Weights of a small transformer language model: 336M tokens.
Each number is 128 + 32 x the weight over its row's rms, rounded and kept within 0 to 255. Layers, rows and columns count from 0. The size above them is the row's rms in percent of the matrix's.

# layer 10 attention value, 256x224, rms 0.19, rows 27-57, columns 0-111
size [100 101 109 103 100  99  98  92 100 108 108 109 102  93  98 112 111  98 102 103 114 110  95 103 105 104 109 100  96 108 100]
[[140 134 112 139 150 137 131 127  98  54 126 183 132  76 113 126 125 112 147  79  58 120 139 136 141 102 112 142 172 183 170 100 134  95 137 123 115  89  76 148 101 103  75 117  95  84  90 152 113 160 154 105 108 104 115  97 128 106 144  82 104 125  74 188  98  72 126  72 118 107 139  95 164 151 169  90 186 154 100 151 212 156  97 185  88 128 151 141 161 155 131 115 117 107 106 165 176 126 204 120 124 131  99 123 138 155 113  97 137 165 142 133]
 [148 105 147 131 129 106  75  82 118  80 100  90 135 152 134 132 126 166  75 161 121 165  96 147  59 131  74 129  78 124 159 145 101  94 167 158 168 143 103 111  84 163 164  83 109 151 169 113 150 144 136 126 116 124 159 112  93 123  76 111  66 136  73  99  78 170  53 178 116 128 140 152 111 155 142 100 183 190 154 164  86 132 125 109 120 152 111 170 158  68  94 120  73  93 109 152 193 114 161 141 177 143 144 109 164 124 109  84  67  95 166 120]
 [157  96 155 145 160  71 135 108 155 126 145  73 155 115 147 153 129 110  86 107 104 134 126 172  63 143  80 107 106  67 122 113  64 112 115 141 119 141 158  92 152 159 109 145 132 138 159 105 154 173 130 163 110  83 191 158 168 158 117 119  98 134 154  96 142 201  91 136 130  68  92 148  98 129 190  79 151 156 148 117 105  88 124  65 110 148 138 120 122 153  94 130 129 201 128 132  63 168 136 137 176 114 131 152  90 156 108 107 183 130 137 151]
 [ 60 136 109 135  92 182  84 183 113 114 162 143 109  86 124 117 102 111 170 102 130 147 190 116  86 158 151 154  96 117 144  69  78 134 127  60 187 122 104 146  86 147 186  78 115 143 110 146 114 122 145 140  85 128 146 154  96  79  94 112 117 184  92  56 107 141 154 122 155  43 136 124 203 154 136  93 112  96  62 109 138 170 123 144 110 135  98 137 111 189 142  92 190 132 109 159 134 139 161 179 123 101  91  80 108 160 141 144 117 174  68 115]
 [ 98 173  69 142 126 134 118 143  90 152  61 121 103 103 155 116 124  84 131 118  86 156 154  99 157 142 158 113  99 117 150  91 141 175 105  89 163 138 179 196 127 129 117 140  92 165  82 134  94 163  94 100 105 151 144 126 167 167  70  97 102 169 124  88 101  91 106 158  86 110 100  41 146 110 153 104  94 185  88 113 153 103 149 206 140 147 145 108 155 145  94 124  92 201 123 137 140  79 162 121  73 109 125 138 125 163 123 120 101  88 122 100]
 [118 126 128 118 139 120  88 154 139 140 123 162 145 118 139 108 102 151 125 116 142 132 140  94 153 156 147 139 162 149 137  98 175 159  85 171 130 141  93 110 156 123 129 138 156 114 137 119 121 117 188 166 158 179 138 178 116 194 142  81 138 104 233 133 175 148  94 155 101 157 108  76 103 119  94 177 162 179 124  62 138 126  84  71  91 155 117 108 182 127 137 141 140 103 129 117 122 143 148 132  99 129 102 181 146 167 131  97  92 115  79  99]
 [157 169 128 127  91 114  92 130 177 149 162  83 135 174 115 117 108 248 115 146 191 140 142  84 198 111 152  71 190 123  64 119  88 165 102 113 153 159 100 147  91  73  68 109 116 115 133 104 134 117 104 107 140 138 136  92 121 164 189 147 124 122  80 110 155 147 147 197 146 153 100 135 201  84 163 152 137 104 130 142 137 126 124  79 142 134 130 130 109 160  84 138 102 147 151 150 128 118  88  94 139  85 164 190  89 162 207 118  82 134 152 128]
 [119 139 126 120 113 149 113 190 136 133 114 151 144  64 137 113 109  82  72  57 103 113 109  59 142 160  75 121 183 104 160 129 136  73  90 125 135 132  96 125 149 105 111 135 139 109 122 160 132 100 131 108 135 176  35 153  86 126 148 154  96 101 118 125 120 128 129 145  87 157 112  98 165  58  99 116 104 125 138 109 161 122 163 158 102  78 150 143 124 150  67 181 109 113  99 124 120 160 110 108 165 162 133 106 153  46  74 146 120 121 148 193]
 [126 102 128  86 187  85 150 155  76 156  70 132 133 132  90 148 128 110 136 125 130 104 196 114 168 131 162  89 108 163  53 102 100 211 137 153  92 164 175 177 170 129  88 149 161  56  96 121 122 133 100  97 121  80 103 119 126 119 185 180 141 118 147 133 133  85 132 134 146  97 124 101 158 134 165 159 108  90 132 150 154 188  73 160 110 127 146 101 118  78 131 102 147 133 111  93 186 110 127 161 134  95 150 132  68  94 104 141 154 119 138 148]
 [139  99 134 173 148 147 107  82 109 138 137 116 138 167 112 110  72 125 145  87 161 118 109 108  53  96 111  74  82 154 116 158 115 116  95 134 131  94 168 123 129 138  89  86  97 139 159  97 144 122 172 133  32 139 150 172 113 105 118  84 152 133 117  84 149 140  98  81  75 100 181 120 168 129 116 100 120  91 138 125 127 116  56 150 105 141 114  72 173 122 178 172  87 151 133 108 114 154 130 156 145 123 119 151  72  88  82  87 147 158 159 155]
 [179  63 128 159  87 125  76  81  98 148 151 144 116 160 118 102 141 125 110 191  92 121 133 154  80 132 192 120 129  35 166 147 106 168 120 135 148 100 175 147 128 105 103 169 168 142 125 164 142 111 120  80 149  98 171 173 145 125 100 103 114 167 125 125 129 113  65 148  70 159  99 195  81 155  85 116 203 180 152  79 140 100 106 173  98  98 108 207 147 113 169 140 144 128 120 139 105 114 106  49  80  67 128 124  92 101 120 159 116 111 148 189]
 [ 93 149 138 104 108 133 220 105  85 104 129 123 161 136 161 123 102 161 148 108 134 147  92 125 147  94  76  83 105 167 148 142  99 183 107 134 151 112 203 185 183 154  66 146 104 180  56 137 122  62 139 156 149 135 123 106 146 121 110 105  85  63 127 150 118 148 115 169 115 160 137 125 127  91 141  98 170 128 124  67 130  98 102  98 111 138  92  80 108  49 114 122 113 184 115 147 223 126 119  99  96 109 164  99 135 111 131 123 170 149 136 137]
 [157 135 107 140 147  90 145 132 123 150 119 129 117 110 131  73 216 114 130  53  79 136 112 135 102 123 166  91 117  55 119 144 104 111  94 128  97 109 164 168 150 161  77  97 117 125 128 107 168 113 108 205 167 103 142 175  60 155 155  97 139 157 109 101 151  95 148 139 101 136  82 145 125 160 145 113 113 108 139 139 158 139 105  51 134 145 114 144 131 120 129 110 131 127 201 155 110  72  83 111  80  83 122 157 126 143 125 161 118 191 133 134]
 [ 79  95 117 126  94 166  43 133 122 133 172 125 100 145 124 194 110 137 148 152 122 140 115 164 111 156 153 120  65 147 124 120 124 128  83 113 138 155 109 130 125  97 133 138 138 177  48 138 191 137 130 123 114 121 120 114 150  83 132 138 100 174 219  78  71 121 113 145 147 100 125 135 135 142  96  74 108  82 106 197 116 108 156 154 130 110 112 179 137 143 140 119  80 143 170 130 157 159 118 177 141 111 162 139 116 163 136 112 158 115 146  68]
 [146 123 128 134 105  67 174 144 151  78 206 183 130 141 151 132 218 131 166 179 124 147 108 159 194 139 163 142 142 146 131 135 158  70 110 145  99 122 144  81 145 127 169 119 154 117 110 174 113 106 117 115 137 128 169 115  92 125 150 134 107 133 103 114  91  91 176 168 154 189 139 122  91 158 160 151 150 125 112 121 157  24 127 149 190 134  92 146 115 146 148  80 183 132 153 146 145 155  74 158 145 138 104 181 114 177 164 170 114  68 113 102]
 [171  35 176 115 197  86 143 110 132  62 115 179 115  78 116  95  88 133 128 189 166 131 126 119 131 124 115 141 220 132 150 140 155 116 154 138  83 121 126 132  99 126 103 147  97 157 100 124 178  87 132 136 121 199 147 183 153 191 126 135 153 169 156 135  87 135 104 140 136 182 101 168 135 150 112 132 143 126 137 127 130 130 130  98 186 143 109 143 156 101 167  88 102 157 125 119 127 149 115 113 135 151 144 149 144 125 147  88 162 137 138  98]
 [141 175 154 138 145 107 124  89 137 167 109 138 107 132 177 109 135 158 165 182  93 128 147 122  66 130 125 143 134 122 176  78 147 144 166  74 145 191 111  89 165 176 122 142 169 128 128 181  74 139 130 151 127 123 122  91  99 191 103  79 161 151 150 148 103 124 202 123 160 100  61 135 135 153 113  89 109  91 153 149 180 123 163 241 162 113 147 197  78 140 161 154 136 111 120 116 101 135 160 174 161  98  91 139  75 122 120 155  97 119 118 127]
 [137 119 152 145 204  99 166  80  58 183 128 103 169 124 109 123 171  95 135 156  76 126 134 205 104  96 117 116  95 101 124 124 165  89  71 148 127  77 139 144 143 146 140  93  52 134 149 172  57 119 158  81  93  98 173 130 147 155 132 156 132 160  74  87 132 130 101 139 189 103  72 155 101 119 114 159  88 122 123  91 116 179 104 115 154 125 131 102 105  76 126 134 147 120  85  92 123 120 138 115  84 120 108  56 110 136 133 142 142  75 115 123]
 [ 89  78  85 128  85  91 154 135 148 135 102 157  85 158 158 136  87 124  88 151 127 118 144 145 137  61  69 153 136 152 131 167 113  99 123 178 147 136 158 119 141 132 106 126 198  61 158 134 142 196 181 131  89  83  91 141 124 103 140  68 105 143 123  82 185 171 129 145 150 151 154 132 133 213 167 130 123 128 134 129 150 130  95 146 147 154 141  61 154 124 106  90 115 105 202  97 119 190 153  94 128 150 118 146 101 127  86 115 129 177 158 101]
 [179 139 123  91 193 108 176 116 177 121 119 145 145 178 166 167 124 163  94 184  99 110  60 217 116 150 108 131 134 103 210 181 128 120 174  96 144 113 122 157 140 138  83 158 115 154 156 127 111  90  78 149 151 151 121 196 125 133 169 109 136 122 121  88 156 103  68  99  70 116 158 118 151 124 144 142 115 116 130  41 129 155 106 104 179 105  57 157 133 179 127 148 154 103 198 119 103 133 155  96  70  91 149 124 146 134 116 140 146  97 110 106]
 [179 141 110 136 113 148 126 151 113 149 126 152 172 128  93 139 121 177 179  81 158 137 131 169 135 135 149 119  97 156  85 124 146 134 186 138 133 176  99 129  98 111 103 174 118 109  79 128 133 154 127 102 118 100 108 133 152 138 119 116 104 209 158 109 138 134 177 130 120 159 112 128 132 107 131 167 132 151  33  99 171  86 149 148  71 107  95 115  97  97 100  90  84  96 119 224 117  78  92 116  84 110 137 169 120 135 176  89  91 121  66 108]
 [119 151  85 167 187 127 104 167 105 146 137 107 160 155 149 125 162 123 163  91 124  98 110 121 144 183  74 134 121 148  58  91 145 154 131 158 159 149 108 181 140 167 127 187 162 139 121 130 119 124 121 162  72 174 132 113 154 136 145 111  48 133 124 142 122 103 106 121 186 102  87 118 151  81 104  98 121 104 104 103 176 123 146 157 113 117 165 159  72 137 122 116 133  78  97 155 104  84 135  96 143 116 201 161  81 169 183 139 188  70 152 131]
 [118 109 153 157 133 107 115  95 189  96 147 222 100 137 113 141  69 109 150  91 152  83 152 127 129 114 158  90 102 149 182 116 185 143 141 186 127  62 156 103  42 123 117 137 124 200 160 143 113 106 172 112 102  79 181 103 107 129 101 155 163 103  74  94 128 149 119  44 135 179  69 118 106 103 179 107 124 170 107 127 173 188 129 147 131  84 142  79 100 158 137 105 132 124 221  74 119 119 105 134 133 135 110  94 148 169 170 159 170 152 163 193]
 [118 155 116 164 133 139 124 104 151  71 138  94 117 117  98 125 124 153 151 128  98  96  89 136 127 150 101  76 187 114 146  96  83  61  59 149  86 199 128 153 151 110 124 185 132 148  83 131 137 111 142 108 145 125  99 194 175 150 118 133  83 104 165 111  66 130 146 155 177 164 131 157 101 187 182 145 166 126  84 130 184 134  86 111 125  77  80 155 155 170  98 112  90 121  70 151 160 101 201  94 157  94 164 163 131 132 116 108 167 147 188  91]
 [105 150 111 203 105 131 118 151  87 160 102 157 134 120 178 156 100  97  90 117 193 148 138 158 130 142 148  82  69 174 119 175 137 163 140 170 112 204 196 162 125 126 121 124 114 116  72 121  87 114 131  85  61 141 113 119 124 145 128  96 182 102 152 118 163  96  72 176 234 104 107 168 106  95 107 160 118 166 136 124 173 198  92 127  76  96 140 142 156 121 103 160 132 134 156 134 146  86 176 118 122 147 195  61 118  65 175 154 173 120 162 169]
 [159 101 113 158 143 109 112 154 120 138 100 189 106 151 180 139 136 110 123  63 107 129  28 137 105 107  90 129 120 161 204 125  91 195 105 116 121 136 130 150  88 114 112  86 128 128 106 150 138 104 102 113 107  81 142  85  87 121 156 126 116 128  75 133  76  71 133 125  81 107 170 138 127  81 195  97 149  67 142 112 120 131 149 104 100  99 134 164  75  78 104 160 109 141 163 131 120 104 104 144 106 181 109 140 103 129 141  66 180 124 159  98]
 [117  99 104  63 146 120 192 126 119 118 173 128 145  97  88 126 115 143 117 126  82 152 102 156 115 164  70 140 152 162  95  85  68 182 137  88 107 132 110  90 168 121 136 183 133  99 147 133 179 159 105 161 102  79 187  80 188 170 171 142 167 126  92 158  96 110 145 126 144 205 120 161 154 149 127 165  94 101 151 142 136 197 189 181  86 153  87 113 153 126 118 115 162  91 103 178 128 140 119 196 133 122 142 130 133 139 138 162 140 140 138 124]
 [165 140 112 155 157 121 126 131 124  91 123 157 172 166 160 169 154  74  88 189 128 162 113 106 160 135 118 149 135 142 155 102 162 102  90 154 153 139 149 127 177 131  74 133 132 174 115 107 121 123 159  80 132 194 110 122  96 173 176 182 135 102  80 160 121 144  79 142  98 180 139 104 169  89 116  86  82 135 137 132 191 121 117 112 151 127 171  78 154 158  83  90 131 142 118 169 155 128 138  90  74 142 143 167 121 123 171 153  91 140 164 148]
 [ 86 129 102 152 134  92  75 123 144 115 130  92  99  67 104 139 208  60 145 157  93 134 117 130 134 138 128 146 110 166 107 156 148 159 170 177 152 189 143 133 144  98 174  89 149 116 203 117 142 131 131 192 174  67 144 124 142 134 122 167  57 103  83 143 107 101 127 157 110  62 101  97 118 181 111 150 141 125  98  95 142 107 154 103  99 115 143 119 149 174  98 117  95 103 124  76  84 119 128 120  66 162 122  89 173 166 120  79 108 117 165 124]
 [125 155 148 110  87 162 122 142 194 126 124  79 167 130 156  91 133 138 125  79 109 122 107 103 162 173 135 154 159 140 156 112 179 120 159 148 162 133 109  99 199 144  76 178 126 111 149  53 134 147 124 191  86 127 116 147  97 133 101 157  88  73 132 127 103 158 127 117 183 158 129 150 111 145 135 179 175 123 107  95  56 137 112 110  69 196 134 104 113  97 100 111 126  98 115 161 129 227 105 141 145 138 132 110 111 133  93 103 112 184  89 108]
 [127 133  71 136 113  66 133 145 108 145 152 106 147 155  67 129  82 153 189 117 134 119 126 120 124  93 151  97 120 196 117 143  61 144  77 129 149 123 108 109 121 113 101 118 120 184 146 120 140 139 113 103 113  79 198 138 143 162 128 141 111 102 136 116 155 140 115 154  53 147 152 197  79  58 144  55  86 152  81 110 117 141 152  91 116 131 111 108  96 116  89  95 147 147 120 168 172 160 140 120 112  92 107 158 104 159 171 182 127 114 115 207]]
# layer 10 attention output (transposed), 256x224, rms 0.164, rows 27-57, columns 0-111
size [100  97 108 107 104  96 100  94 100 106 110 111 100  98 103 110 110  96 105 107 118 113  97 105 102 104 105 101  98 110 100]
[[ 97 208  93 103 126  61 122 168  96 172  92 143 147  89 138 159 127 143 140 114 148 155 124 143 179 148 141 123 141 172  98 123 110 146 150 151  75 132 102  99 168 114 126 121 146  87 161 122 195  93  86 148 119 106 204 114 173 154 149 136 147 174 124 178 127 174  69 121  91 109 130 167 133 120  86 119 160  78 134 116  94 183 133 100  94 101 138  93  62  67 134 125 113 126 137 123  93 147 123  99 151 158 149 126  92 119 108 138  98 165  94  85]
 [109 151 113  60  71 122 131 127 131 118 158 129 100 143  89 158 162 192 152 195 172 108 142 138  86 161 141 124 111 165 143 173 100 143 114  63 137 134 156 149  90 141  90 119 108 142 114 105  61 153 190  81 135 110 115 149 164  92 128 124 159 190  74  61 163 135 172 146 137 120 113 171 183 155 191 116  83 118 170 113 128  89 104  91 139 123 100  93 218 131 136  70  86 127  83 132 150 144 119 172 175 141 125 220 131 166  93 107 152 174 138 137]
 [129 183  96 110 124 175 151 135 138 119 142  84 165 165 120 116 123 110 143  83 131 100 138 119 120  95 163 104 130 142 164 155 135 126 105 149 137 119 157 124 104 131 125 110  74 141 153  97  62 133  94 155 102 142 110 153 147  68  84 128 108 140 144 138 152  79  73 139 133 161 146  52  92 157  70 179 120 125 204 164 131  49 145 139 108 165 118 167 180 165  98  44 179 141 107  98 129 137 131  84 153 128 114 139 137  77 131 162 158 144 119 117]
 [156 112  95 157 116  95 170 143 149 149  89 231 149 113 105 150 127 172 110 114 105  96 181  70 108  98  98 157 108  54 139 143 144 131 189 100 126 145 110 163 116 172 120  98 113 112 138 155 107 159 140 123 175  27 135  98  65 101  71 134 113 128 167  92 170 122 156 163  92  93  94 122 119 137 129 150 106 157 119 123  92 148 139 137 110 132 152 175 141 151 112 185 104 139 131 147 125  88 217 111 122  94 138 150 159  60 123 138 101 141 127 121]
 [105 127 141  78  90 154 114 130  75 145  69 174 120 126 158 157 211 139 133  78 126 141 157 125 109 125 127 120 114 139 180 105 133  76 126 126 105  52  98 117 163 112 118 175 149 150  96 159 150 112 100 100 143 121 112 122 147 157 144  84  87 141 163  88 149 133 178 177  94 103 116 125 115  96 153 144 142  97 110 178 161 198 182 100 166 147 118  46  92 118 125 123 168  80 121  97 117 134 140 158 198 123 152 122 144 108 187 110 147 112 125 131]
 [146 194 171 169 127 122 107 128 169  93 167 144 137 123 113 103  86 137 129  92 119 133 135  83  93 140 108  90 146 102 126 177 130 158 175  65 170 148 136  97 135  86 181 136 141 150  64 156 123 143  62 182 102  86 102 192 137 105 116 133 128 103 144 152 155 153  80 129 157 195  74 125 109 146 137 121 118 106 132 131  48 106 167 128 206 171 124 166 176 126 181 105 164 160 169  78 117 176 111 184 157 125 148 129 155 158  93 132 120  75 180 123]
 [118 113  68 164 178 167  55 188  81 148 185 151 110 127 139 138 125 104  75  92 150 120 138 144 115 141 164 177 143 160 101 131 129 138 194  89  98 111 173 113 135 160  89 175 151 178 114 123 137 211 136 111 144 162 166 120 107 124 166 153  85  68 147 119 110  89 121 159 200 114 104 165 122  96 148 109  73 147 106 152 157 136 131 113  78  83  81 167  85 189 167  56 155 123 153  80 114 131 135 148 142 205 176 137 128 121 145 105 111  75 104  73]
 [106 149  76 205 132  61  82 110 140 139 150 147 144 163 168 153 144 134 115 120 147 161  93 160 128 168 156 152 152 123  67 133 156 174 151 184 124 152 158 126 136 157 113 103 183 161 130 170 135 124 151 153 149 169 112  97 129 156 138 162 134 130 120 128 102 156 180 111 133 102 122 152  61 177 109 108 136  98 176 142 177 160  83 147 168  94 134 120  99 160 147 113 140 150 132 142  81  84 120  96 184 150 125 148  44 148 134 142 128  99 136 143]
 [126 179 113 168 128 123 154 127  70 145 155  76 163 171 174 118 159 169 147  94 122 113  98 184 145 161  93 105  96 124 113 110  83  70 121 178 161 142 107 124 142  78  86 103  90 151 160 154 194 118 152 115 103 109 147 155 103 149 186 125 136  93 144 108 141  77  84 123  94 183 209  86 136  67 147 149 171 105  64 111 179 143  82 126 121 148 181 124  50 117 102 140 178  83 191  55  87 125  87 125 147 112 146 132 132 112 187 151  84 172 157 112]
 [145 202  92 183 135  90  76 162 209  76 142 124  59 149 135 138 135 139 114 142 101 159 125 153 142 148 197 118  79 134 111 162 111 113 177 108 151 131 194 127 135 161 145 107  84 160 141 165 102  99 104 140 118 168  75 165 133 106  51 150 192 150 156 143  80  78 155 109 120 189 107  87 146 125 131 102 106 138 111 115  71 173  71 106 144 145  65 126 185  53 133 110 103 111 147 123  71  88 128 141 131 162 133 121 145 112  96 142 127 134 118 143]
 [138 118 135 166 133 107 104 157 135 174 113 145 106 154  93 151 116 146 172  94 156 154 118 182 115 138 162 173 119 111 142 104 159 137  59 164 153 153 151 133 137  81  83 183 113 136 121 176 105 135 128  60 186 143 115 178 137  86  41 170 126 158 173 103 135 142 111  87 162 126 119 182 100  83 113 155 163 138 123 118 149 109 104 104 142 152 123  90 119 130 169  98  85 113 133 111  74 121 126 165 133 126  97 185 126 114 111 145 132 136  96 126]
 [164  67 127 123 175  87 173 109 126 179  58 169 146  92  83 109 164 117 141 123 130 132  71 138 166 121 116 116 106 201 142 119 137 119 166 169 115 118 155 128 169 128 111 117 146 164 150 162 111 115 133  89  90 115  56 197  96 166 169 148 145 160 100  55  89  90 122 116 145  87 162 138 125 125 146 122 150  94 123 105 158 157  99 117 134 160 107 118 134 116 124  81 122 144  75 159 110 155  96 119 117 125 167  92 133 134 125  52 105 168 132 168]
 [169 112 113  55  86 111  69 107 122 184 148  89 183 134 133 130 161 126 134 131 113 170 137  63 147 138 174  85  62 137 121 144 107 141  97 162 141 105 167 163 144  77 177 143 100 107 112 115 132 142 129 109 102 138 155 148 147 130  65 106  96 189 131 138  87 114 116 194  96 128 142 142 172 119 144 115 133 124 143 148 102 176 117 133 132 135 149 179 127 129 172 104 148 155 103 162  92 117 118 124 145 127 124 147 141 116  93 114  64  71 152 164]
 [101  90 132  88 100  98 119 178 166  84 133 198  89 161  86 134 147 159 146  96 190 143 132 130 148 153  79 134 140 165 199 133  99  69 158  92  87 136 102 144 149  48 158 172 109  76  94 198 109 176 135 130 152 112 131 166 131 124  95  48 109 100 133 142 127 124 158 128 146 128 134  87 160 124 123 153  73 179 103 147 110 166 163 181 128 118 122 164 131 164 143 197 118  58 114 125  98 110 161 119 155 101 135  99 129 152 146 153 163  92 131 133]
 [ 84 112 106 117 127  83 146  52 170  46 129 135 126  97  79  79 107 175 113 126 116 156  93 139  96  78 137 198  98 141 157 124 131 115 122 117 134  73  79 144 103 122  42 100 119 111 120 155 174 159  81 114 103 159 150 108 100 161 152  81 110 102 129 149 114 197 128  82 187 106  93 115 148 112 133  66 130 106 157 196 132  83 128 121 137 132 180 123 145 160 113 157 106 111 112 118 121 121 183 135 117 135  85 144 139  94 181 124 111 137 132 110]
 [179 167 142 126  91 151 136 117 142 136 208  86 118  78 151 103 153  83 115 185 116 211  63  90 117 109 151 125 121 136 164 204 133 141  92 150 140 114 169 136 161 168 113  87 104 156 106 126 103 189 136 146 124 206 132 134 110  93 130 120 172 116 141 136  97 173 161  83 155 193  88 111 115 130 157 176 137  92 103 194  91 143 153 113 116 128 117  75  96 137 119 207  61 179 115  99 112 152 125 108 100 128 108 154 150 143 156 137 133 133  82 144]
 [156 161 142 132 138  86 119 153 123  74 161 148 150 152 138 123  93 153 105  64  86 126 122  11 152 146  79 170 115 135 198 122  78 121 113 129 127 133  72 130 166 153  99 154 149 133 134 169 116  88 179  95 151 127 138  77 116 138 154 105 127 118 109 110 144 202 123  58 121  93  64  88 152 115 160 154 147  81 148 151 147 185  91 165 132  97 128 143 141 186 120 112 137 110 112 117 147 126 191 102  87 127 122 148  90  94 142 144 148 104 170  48]
 [129  81  82  96  86 142 182 120 107 109  45 132  97 143 224  67 135 117 152  71 133 114 174 147 162 181 123 114 134 120 149 154 123  89 105 153 185 116  92 106 120 116 142 185 158 130 116 134 140  66 108 140 153 100 145 130 108 112 113  76 107 173 114 112 150 205  85  88  71 170 162 192 130 159  95 100 117 128 184  81 191 133 116 133 116 191 170  97 139 113 147 114 174 126 167 159 160  74  63 102 126 171 151 171 192 154 155 120 106 161 139 159]
 [173 142  86 164  99 162 107  80 122  92  74  30  78 164 133 134 190 111 120 108 160 133 154 127 143 106 135  83  78 155 140 114 162 132 199 119 119 111 135 154  92 131 150 134  83 147 106 100 136 126 134 134 142 167 108 154 208  59  98  82 165 154 138 147 136  42 139 101 117 119 122 105 128  72 143  61 127 128  88 147 145 140 132 132 141 142 126 112 146  89 170 148 121 149 167 113 105 117 137 160 123  77 133 109 122  87 137 120 163 169 154  93]
 [ 90  65 136 108 127 168 124 127 125  60 102 104 147 147 190  87 106 132 186 146 133 120 138 126 120 168 135  99  87 115 145 166 125 104 151 112 153  93 110 150 167 118 132 113 142 102  72  90 105 190 146  96 117 121 102 170 150 102  90 141  89 163 131  79 151 157 159  75 125 152 149  92 164 132 135  60 180 171  77 135  77  69 139  44  92 147 115 123 124  53  78 119  56 109  85 116 123 121  97 221 139 137 132 173 105 115 123 116 112 119 141  99]
 [ 98 147 168 122 142 172  97 174 151 122  69 160 146 107 113 175 117 123 181 142 141 116 119 125 184 163 132 113 120 116 100 114 103 141 115 119 116 143 119 114 118  69  69 173 112 131 131 149 153 131 115 157 100 124 183 163 138 137 185 113 118 102 119 127 176 135  80 130 184 144 116  99 156 116 157 159 136 113 134 154 163  87 113 139  87  68  62 200  68 143 137 158 146 114  69 143 169 130  98 112 151 144 134  82 152 137 187 124 105 143  94  67]
 [119  99 215  97 166 166 167 129 152  89 149  55 110 136 109  96 125 193  89 162  87 119 122 126 135  97 167 114 193 125 165  65 115 138 163  75 125 121  47 130 157 109 157 170 114 122 115 127 182  97 117 108 110  89 195 132 110 154 185 123 168 142 112 108 143 144 126 184 115 114 110 112 132  97 134 110 124 111 123 170 183 113  94 166 149 132 113 121  66 149 134 135 139 145 133 126 140 136 133  85 117 140 125  79 144 146 180 183 129  84 146 120]
 [126  59 119  88 132 155 149 180 145  88 102  90 126  68  91 182 116 166 105  90 150 107 147 159 102 189 127 116  85 121 102 111 166  74 135 149 138 139 136 128 137 118 106 124 108 129  84 187 154 137 127 137 157 121 123 105 189  96 158 159 129 133 126 102 154 173 120 120 116 122 176 170 173 134  69 104 163 134 167 191  93 176 124 129  58 123 157  95  95  98 126 129 127 192 129 208 107 114  69 139 186 152 129 142  17  70 112 100 141 143  56 170]
 [ 92 117 174 164 155  83 119 132 154 143 141 149 113 127 132 139 141 148  59 149 130 191 107 187 140 130 148 176 181 102 155 192 150 131 183 133 150  79 153 189 151 108 160 157 112  98 112 139 151 128  93 119 136 180 184 167 178 141 159 112 118 184 126  76 101 166  97 137 161 109 159 163 120  94  74 149 115 120 113  99 116 185 152 194 109 143 131 162 141  88  71 123 113 113  88 101 112 108  54 115 169 144  77 119 104 154 134 139 143 146 136 110]
 [103  94 149 192 135  98 167 190 151 145 160 132  98 128 112 150  97 181 129 135 131  75 130 166 143 123  63 123 150 103 103 106 155  75 104 179 171 130 125 177  93 141 164 179 137  87 116 119  63 125 169  79 159 105 111 145 156 168 191 140 143 148 156 133  95 101  89 100 102 144 195  96 112 161 169 156 127 133  30 119 148 140 138 101  88 119 103 131 130  92 194 123  94 124 162  76 126 107  84 126 145 141 141 123 108  90 144  74 124 154 131 145]
 [ 91 132 164 107 147  79 121 149  97 155 173 176  82 141 143 111 172 101 123 139 139  66 122  98 169 119 161  83  83 168 138  89  90 152 143 153 147 131 116 120 120 113 135 130 162 143 138 111  97  95 181 184 191 140  92 103  98 143 125 138 179 135 125 154 112 130  87  87  96 103  63  87 195 119 107 134 121 144 127 142 182 130 109 137 110  57 174 158  65 125 124 130  63 149  74  84 116 126 162  83 171 160 155 161  86  70  79 109 121 142  86 175]
 [141 100 129  75 148 163  57  93  83 101 204  69 118 158 163 132 118 157 154 178 135 151  93 139 122 107 102 137 106 116 191 163 120 154 107 124 143  94  79 120 100 135  57 134 140 117 130 102 128 176  86 144 138  83 124 136  79 119 182 124 172 158 123 165 118 192  88  74 179 120  66 131 159 108 169 129 132  66 124 164 102 116 132 141 146 123 167 170  84 170 107 157 130 130 163 122 137  72 148 123 133 149 117 122 157 103 191  91 111 104 154 103]
 [141  61 145 141 187 117 144 122 144 103 113 129 131 131 151 135 128  97 106  97 107 168  84 128 113  87 163 133 127 138  67 195 137 169 174 155  96 119 145 109 120 131 117 193 116 117  82 192 143 100 101 102 110 136 188 124 160 137  59 122 116 118 111 129 115 156 173 145 122 103  84 193 134 102 141 111 100 127 133 178 131 183 168 154 135 185 121  57 110  86 181  82  88 162 140 133 159  84 101 132 152 140 126 108 156  92 141 135 146 125 145  87]
 [166 201 108 163 127 138 117 121 113 159 142 139 125 188 142  72 120 118  82 192 115 146 200 165 122  86 111 120 123 125  91 144  92  81 154 154 150  89 153  96  69 152 131 160 135 135  97  72 130  92 163 124 139  86 157 165 128 142 172  69  90 140  82  83 143  71  85 205  87 143 118  92 120 124 149 106  60 140 148 119 113 150 141 165 128 145 120 107 105  85  61 143 131  97 114  99 127 124 134 141 125  78 102 163 109 107 138 157 126 120 100 147]
 [175 124 136 181 134 147  76 143 121 107 147 133 154 116 134 144 141 155 144 196 125  70 112 185 176 138 179  89 156 169 149 131 130 152 147 128 177 111 136 163 122 134 186 166 153 113 101 128 144  69  81 158 102 178 165 127 195  87 136 159 189 169 127 171 104 162 129 136 159  95 143 159 177 121 149 167 117 140 103 120 154 195 107 112 134 152 111 143 139 185 101 156 111  96 107 158 182 138 124 138 121 180 128 138 162 116 144 131 120 115 160 131]
 [ 90 177 165 174  74 190  90 120 147 171 168 200 127  97 163 127 109 136 147  70 146 144  64 108 160 147  91 138 171 147  94 137  87 105 204 118  89 138 143 117 134 107 192 102 127 125 126 127 165 109  72 115 166 140 154 121 133 174 156 117  93 164  81 162 159  95 109 170 131  90 141 111 151 150  64 117 102 174 102 165 160  91  62 111  76 101 119 131 141  91 161  67 127 115 148 152 140 139  70 146 175 120 154 110 112  54 121  76 104 139 113 137]]